python train.py --n_layer=19 --d_model=384 --n_head=6 --n_kv_head=6 --head_dim=64 --d_mlp=1536 --vocab_size=4096 --activation="gelu" --norm="layernorm" --norm_place="pre" --norm_eps=1e-06 --positions="learned" --qk_norm=false --attn_scale=0.125 --bias="none" --tie_embeddings=true --parallel_block=false --extras=["capped logits"] --init="uniform" --init_std_qkv=0.0375 --init_std_o=0.00609 --init_std_up=0.0375 --init_std_down=0.00304 --init_out_by_depth=true --optimizer="adamw" --lr=0.00129 --beta1=0.9 --beta2=0.99 --weight_decay=0.41 --lr_head=0.00891 --warmup_steps=298 --schedule="wsd" --decay_fraction=0.709 --decay_shape="linear" --final_lr_fraction=0.0 --batch_tokens=65536 --seq_len=1024 --doc_mask=false --train_tokens=425100000 --steps=6487 --dataset="wikipedia_en"
Each number is 200 + 20 x the weight over its row's rms, rounded and kept within 0 to 999. Layers, rows and columns count from 0. The size before them is the row's rms in percent of the matrix's.

# layer 12 attention value, 384x384, rms 0.0444, rows 2-18, columns 0-95
095,147,204,225,201,200,216,230,180,198,189,202,194,230,222,200,210,197,202,200,189,189,209,211,217,223,228,197,184,229,206,225,177,199,201,208,218,202,196,202,210,219,197,205,220,168,184,225,150,215,164,218,210,208,224,198,206,190,174,184,213,239,182,201,198,188,193,222,187,165,195,222,158,203,170,245,228,161,167,209,211,201,226,191,203,214,179,190,201,192,203,214,180,190,209,198,246
104,196,216,193,216,190,193,171,208,209,215,193,213,198,185,218,207,190,223,202,165,196,189,193,192,207,237,226,215,214,230,198,211,194,225,188,205,207,173,210,183,202,248,179,201,203,242,194,216,168,210,189,186,201,234,189,212,186,211,171,183,197,245,203,202,201,181,236,226,185,172,194,173,209,149,195,210,183,196,225,204,195,224,224,210,207,199,176,207,134,209,193,191,164,220,239,198
100,187,199,197,176,186,153,194,207,179,229,161,147,191,156,212,209,221,196,192,166,200,153,203,234,193,204,247,209,217,206,221,198,176,194,193,208,203,190,204,178,194,194,210,220,184,199,177,175,201,202,186,177,169,196,178,208,203,201,174,199,183,202,194,169,204,191,246,228,185,206,190,180,196,231,213,210,191,232,213,231,210,205,202,197,195,212,216,215,204,194,200,202,208,203,220,210
104,210,197,209,171,230,199,164,215,211,219,195,207,181,166,190,198,204,158,172,208,227,185,216,195,191,192,237,201,203,212,199,209,213,228,156,210,196,175,194,196,164,195,187,201,215,159,192,198,198,216,171,196,187,190,180,185,210,196,235,175,182,202,207,182,204,260,181,186,178,204,208,217,201,207,180,230,194,231,195,186,197,203,221,186,169,215,222,204,193,178,205,221,245,192,244,192
102,181,190,222,222,187,210,220,170,185,208,216,200,200,178,220,201,177,185,178,206,234,172,187,208,164,216,170,220,196,226,212,203,203,206,199,202,199,208,204,213,225,181,217,205,188,208,188,186,193,224,193,216,204,169,181,172,198,190,199,163,214,156,224,214,236,168,224,224,195,230,224,205,196,192,174,231,181,207,178,247,211,215,176,200,230,201,203,207,239,181,169,201,204,213,214,193
097,218,197,179,186,174,173,214,202,179,210,188,200,196,188,218,208,196,196,210,171,205,198,188,219,193,188,198,149,189,191,206,225,207,191,205,203,173,195,195,204,224,176,200,204,191,212,221,179,231,195,198,226,200,224,201,198,194,189,228,207,182,181,194,201,189,191,212,192,202,220,211,201,202,211,211,219,164,218,248,288,172,181,201,243,206,195,191,217,207,183,205,230,213,222,185,205
105,237,210,209,193,198,210,188,211,177,214,194,219,200,225,216,202,204,192,225,212,229,199,167,199,181,156,192,170,184,214,190,195,201,161,222,206,219,168,197,211,212,230,168,171,202,213,224,225,202,208,178,208,186,164,194,180,202,214,201,188,185,217,203,217,186,219,188,204,221,210,181,206,192,161,201,192,192,183,194,180,179,187,190,192,189,195,196,233,201,228,199,217,201,191,209,189
110,154,196,188,210,207,234,196,183,161,213,218,217,217,224,207,193,175,211,220,199,220,216,225,189,167,207,214,190,207,204,234,205,212,241,182,191,269,221,178,208,216,194,203,190,186,209,202,205,180,205,166,211,193,189,215,173,200,214,185,201,194,159,209,192,192,194,204,178,212,173,192,214,205,194,169,216,188,195,184,210,219,211,248,209,190,179,190,200,198,203,187,181,211,209,230,183
102,174,229,207,233,208,170,199,164,195,215,188,175,199,239,234,195,206,191,188,176,208,203,193,187,193,218,209,204,182,205,185,219,237,198,212,172,202,217,197,235,200,244,213,184,213,200,187,205,154,252,209,198,225,176,227,233,206,227,170,212,178,208,196,201,221,184,194,214,197,196,195,152,195,179,206,212,206,183,201,195,195,217,161,206,256,195,176,213,214,216,183,185,159,192,202,200
093,187,193,222,146,235,186,222,215,181,185,167,172,225,186,160,201,205,178,179,206,193,190,205,243,217,177,249,216,202,180,181,233,182,194,217,173,197,187,201,207,172,186,227,228,220,153,220,199,222,189,230,182,202,179,191,229,202,179,230,213,194,201,185,162,210,194,202,216,184,217,214,181,187,207,230,184,209,236,203,190,233,203,191,206,190,187,201,195,204,206,210,183,217,169,226,221
113,232,182,212,197,207,166,204,184,242,217,180,231,165,216,225,194,210,184,203,185,193,175,209,194,229,194,202,160,194,210,184,216,171,183,176,198,217,156,193,229,186,216,195,193,215,194,212,192,195,213,144,204,231,199,217,217,220,208,209,207,203,226,181,182,192,245,199,160,195,200,169,174,190,193,198,253,182,183,220,190,217,208,193,202,190,217,206,217,162,196,214,242,216,184,206,243
111,201,237,214,220,216,164,192,187,197,168,219,181,233,237,210,206,197,225,227,214,205,215,186,187,187,193,191,187,185,171,185,183,217,153,226,217,165,229,203,220,215,211,196,165,244,177,235,227,222,181,180,189,222,180,205,199,212,194,203,230,205,197,189,223,191,191,203,219,189,207,219,186,200,189,200,233,185,180,203,186,201,198,183,190,199,170,205,195,209,240,195,196,205,200,187,167
107,195,191,204,173,194,176,178,232,194,193,179,164,214,170,211,204,210,210,211,190,198,186,182,215,207,190,204,210,186,196,229,230,186,181,197,172,199,194,201,183,199,218,177,212,206,201,198,184,220,201,198,182,175,205,187,226,225,196,224,221,149,195,171,164,211,215,199,206,215,193,181,204,204,205,230,192,186,206,213,205,174,186,180,218,182,201,209,213,220,223,212,211,217,200,184,224
098,160,183,220,171,192,158,208,239,160,206,173,207,208,189,216,198,204,205,199,210,209,164,219,224,220,178,255,203,197,160,196,238,193,196,190,190,218,171,189,190,169,234,199,207,194,172,193,181,220,198,197,187,200,196,189,218,229,206,180,185,184,233,190,183,181,193,176,219,189,200,213,188,193,204,220,200,187,201,209,205,237,232,187,222,187,198,227,205,181,220,181,228,204,177,240,196
108,224,209,164,218,231,197,181,197,189,203,202,194,175,174,195,194,221,217,203,170,228,221,224,192,214,192,215,213,227,199,181,189,200,219,208,181,196,212,201,209,195,197,203,205,165,189,199,227,204,225,160,198,164,185,207,162,223,236,225,178,200,200,186,178,205,191,211,176,224,189,186,187,206,209,198,189,206,229,188,219,195,197,218,204,191,195,202,222,275,202,202,179,209,192,200,202
096,245,203,205,195,216,209,208,229,165,196,203,185,209,193,198,204,193,192,190,189,208,183,171,235,213,160,178,196,210,159,190,234,168,157,214,214,195,173,186,185,224,213,222,227,181,205,194,179,258,178,238,194,232,157,186,236,217,192,204,215,199,190,185,203,219,187,204,237,215,212,203,210,209,175,211,187,198,229,226,186,185,199,156,246,193,200,215,183,220,185,199,209,186,186,211,207
097,213,190,195,209,191,202,193,184,219,179,207,177,206,207,185,197,238,233,230,214,154,196,146,201,204,204,169,214,169,158,201,180,185,160,214,193,188,236,207,182,208,202,175,200,205,221,227,233,207,168,208,190,193,220,194,240,192,211,196,222,219,173,177,178,205,180,206,202,196,220,166,222,209,229,179,202,225,203,196,186,198,196,185,200,214,190,209,190,208,236,192,177,205,203,154,178
# layer 12 attention output (transposed), 384x384, rms 0.0442, rows 2-18, columns 0-95
098,227,198,197,209,201,200,177,208,192,181,210,198,230,198,209,136,190,203,201,211,220,178,222,149,207,201,185,211,169,211,181,210,203,155,177,181,178,228,239,168,233,218,199,183,169,199,193,187,199,201,181,192,194,205,235,198,215,206,218,240,203,181,232,189,194,191,191,186,179,211,182,219,218,239,193,194,203,191,196,189,207,180,194,178,179,214,203,201,203,195,206,209,188,185,221,173
101,186,201,212,190,193,228,184,201,221,190,201,206,211,180,211,240,200,206,199,197,198,188,201,200,201,218,201,193,220,232,203,183,190,180,196,180,186,196,215,182,202,192,235,208,169,185,204,167,179,175,185,213,212,211,228,201,236,183,168,242,186,202,201,232,192,201,216,178,214,242,214,212,183,221,221,185,214,221,193,198,218,219,174,175,177,192,185,202,246,199,183,208,174,170,185,226
097,191,231,215,189,196,194,233,213,215,176,191,196,177,220,201,267,178,246,193,200,219,207,183,159,201,205,168,229,169,217,199,194,210,220,205,212,184,220,227,202,204,190,185,206,230,175,228,156,204,203,240,212,189,211,201,208,160,187,159,169,188,183,184,218,220,212,214,188,204,189,197,239,251,207,196,215,186,172,195,203,171,201,202,206,203,170,226,183,200,210,195,171,184,171,198,188
101,204,213,177,200,193,217,203,192,193,207,205,215,166,221,208,227,209,270,239,198,205,183,179,164,214,174,163,178,175,194,216,199,239,208,207,194,180,213,187,193,159,175,188,196,206,207,179,207,180,166,203,193,201,193,193,213,187,188,155,187,230,183,170,245,232,195,193,189,182,198,211,192,185,221,201,219,223,202,221,231,193,178,188,191,233,190,164,210,176,197,201,177,193,165,206,200
098,200,233,181,205,189,194,197,191,222,221,202,198,201,210,185,275,168,175,234,207,182,211,201,246,213,225,214,213,193,205,220,195,205,227,197,194,216,201,209,189,196,242,200,196,211,197,188,211,207,195,212,249,183,178,203,177,182,210,199,221,186,219,161,196,195,206,223,198,220,181,163,203,220,234,218,212,221,186,202,190,196,200,216,191,161,192,189,178,195,186,224,208,198,159,203,194
097,197,218,245,176,214,199,183,204,183,198,200,176,200,215,189,188,199,242,198,188,193,207,207,175,230,215,200,218,209,187,209,197,224,173,176,207,203,232,239,191,200,204,196,183,206,197,207,202,208,195,186,216,182,185,199,207,209,196,191,187,213,171,204,224,211,211,178,210,159,163,229,216,256,242,183,215,201,170,188,182,202,170,203,189,202,212,198,199,184,173,199,193,200,200,223,215
104,194,186,196,200,196,196,184,200,217,223,191,160,241,223,202,188,201,168,198,172,173,197,179,185,223,196,179,184,182,208,242,213,204,194,203,232,174,205,214,190,188,173,198,173,193,186,178,230,193,207,181,191,230,200,199,193,222,227,191,197,223,226,217,188,191,175,203,209,172,252,208,183,203,202,185,238,206,177,206,178,191,172,213,187,216,235,203,206,218,226,170,198,231,163,197,246
102,246,216,220,207,173,165,233,187,213,208,173,209,213,207,151,173,238,223,183,177,159,186,206,197,201,179,197,201,176,189,176,233,212,195,181,196,183,211,197,195,168,177,204,184,182,202,157,166,200,238,226,217,189,206,199,205,186,185,211,200,209,229,177,191,218,169,185,197,162,180,221,186,191,214,222,164,193,198,167,184,209,182,176,202,214,201,252,219,207,191,164,207,197,202,213,222
097,184,208,202,202,187,213,196,182,211,203,221,223,260,168,211,189,200,184,188,194,209,194,171,224,180,195,189,176,238,193,183,207,173,195,207,189,218,208,221,182,248,212,204,156,173,186,206,171,225,158,201,206,182,237,155,189,178,203,235,211,231,199,196,184,202,214,199,185,222,193,182,218,206,212,193,210,213,194,213,226,230,193,191,168,152,185,203,201,212,219,200,243,202,178,174,228
091,243,175,153,191,205,224,193,215,189,188,199,191,202,201,218,193,183,240,201,220,213,202,184,157,185,181,166,230,172,198,208,203,208,203,192,183,159,246,223,218,254,215,168,183,192,221,173,182,202,191,193,156,189,230,173,210,157,192,174,176,212,168,236,200,191,208,206,190,220,200,218,227,184,189,197,209,198,181,200,215,166,192,223,174,227,209,196,193,201,203,176,203,218,233,191,201
111,201,202,202,189,220,190,189,210,191,224,193,216,211,214,206,191,204,256,172,191,196,193,198,150,188,204,168,189,205,182,212,210,249,178,201,210,229,228,219,185,180,179,176,205,213,183,210,208,214,182,197,182,179,235,186,197,221,193,177,200,212,202,201,188,198,160,203,207,223,189,237,242,192,195,210,217,210,208,207,213,202,191,174,183,219,196,206,203,193,169,201,203,183,215,181,196
112,179,165,224,193,227,184,173,195,200,195,205,183,211,231,181,159,202,157,184,189,210,222,176,218,197,182,184,188,191,183,234,192,207,241,159,210,239,212,202,166,203,187,237,212,167,200,203,188,185,183,196,174,201,203,167,174,205,226,218,208,224,180,230,165,204,200,218,198,198,220,194,196,236,200,212,170,221,194,200,211,214,193,203,185,218,206,215,216,189,210,216,221,222,201,189,214
104,204,225,227,185,225,201,197,198,193,195,205,210,163,247,194,215,212,223,192,204,215,210,202,160,227,189,197,186,184,192,212,162,201,177,202,201,187,188,196,212,264,181,199,222,191,196,214,186,216,236,212,165,175,193,183,180,168,214,191,192,233,184,200,194,205,187,210,190,212,187,235,220,242,244,181,211,221,197,219,192,199,221,213,190,225,208,205,166,180,190,215,209,201,256,205,208
097,189,188,197,187,195,235,223,193,207,222,196,179,203,243,221,180,199,261,196,190,227,188,179,135,181,194,155,207,147,234,221,174,214,224,227,194,160,214,236,188,230,174,198,182,168,187,210,173,192,215,208,161,183,231,177,195,175,193,179,178,249,178,238,195,235,203,209,185,205,217,222,203,216,226,186,211,206,174,188,206,176,202,206,191,248,196,193,200,211,219,174,185,196,193,191,214
104,217,167,192,206,219,203,215,202,199,200,164,191,206,205,214,220,187,210,208,197,174,236,169,218,205,196,222,220,220,164,205,195,214,198,175,242,183,219,198,187,195,177,175,190,230,197,206,173,196,203,231,202,219,166,198,215,181,163,172,179,182,227,193,200,193,194,200,186,191,230,181,205,213,194,182,193,192,200,207,203,227,191,202,202,227,189,230,195,186,226,190,193,216,196,199,213
092,201,183,177,181,213,172,197,212,209,226,203,183,225,199,205,242,176,198,181,217,188,218,205,184,181,213,176,234,137,222,204,182,184,212,195,192,172,204,238,223,253,204,198,203,185,190,227,216,190,225,191,194,205,218,209,191,194,234,183,198,194,205,203,171,165,211,200,232,207,195,203,201,237,227,206,218,212,144,175,186,185,196,234,170,215,213,175,203,195,218,169,203,219,237,203,199
097,212,198,210,180,196,187,192,222,189,165,195,214,209,188,172,155,198,122,144,194,221,223,205,209,179,177,185,212,201,207,195,188,206,222,202,209,247,191,194,213,229,180,224,243,201,204,224,200,198,212,219,182,181,217,202,169,185,210,213,181,171,219,242,192,170,203,208,225,204,201,204,199,198,151,215,146,193,169,216,197,184,213,201,224,210,211,213,192,231,206,205,230,202,251,194,196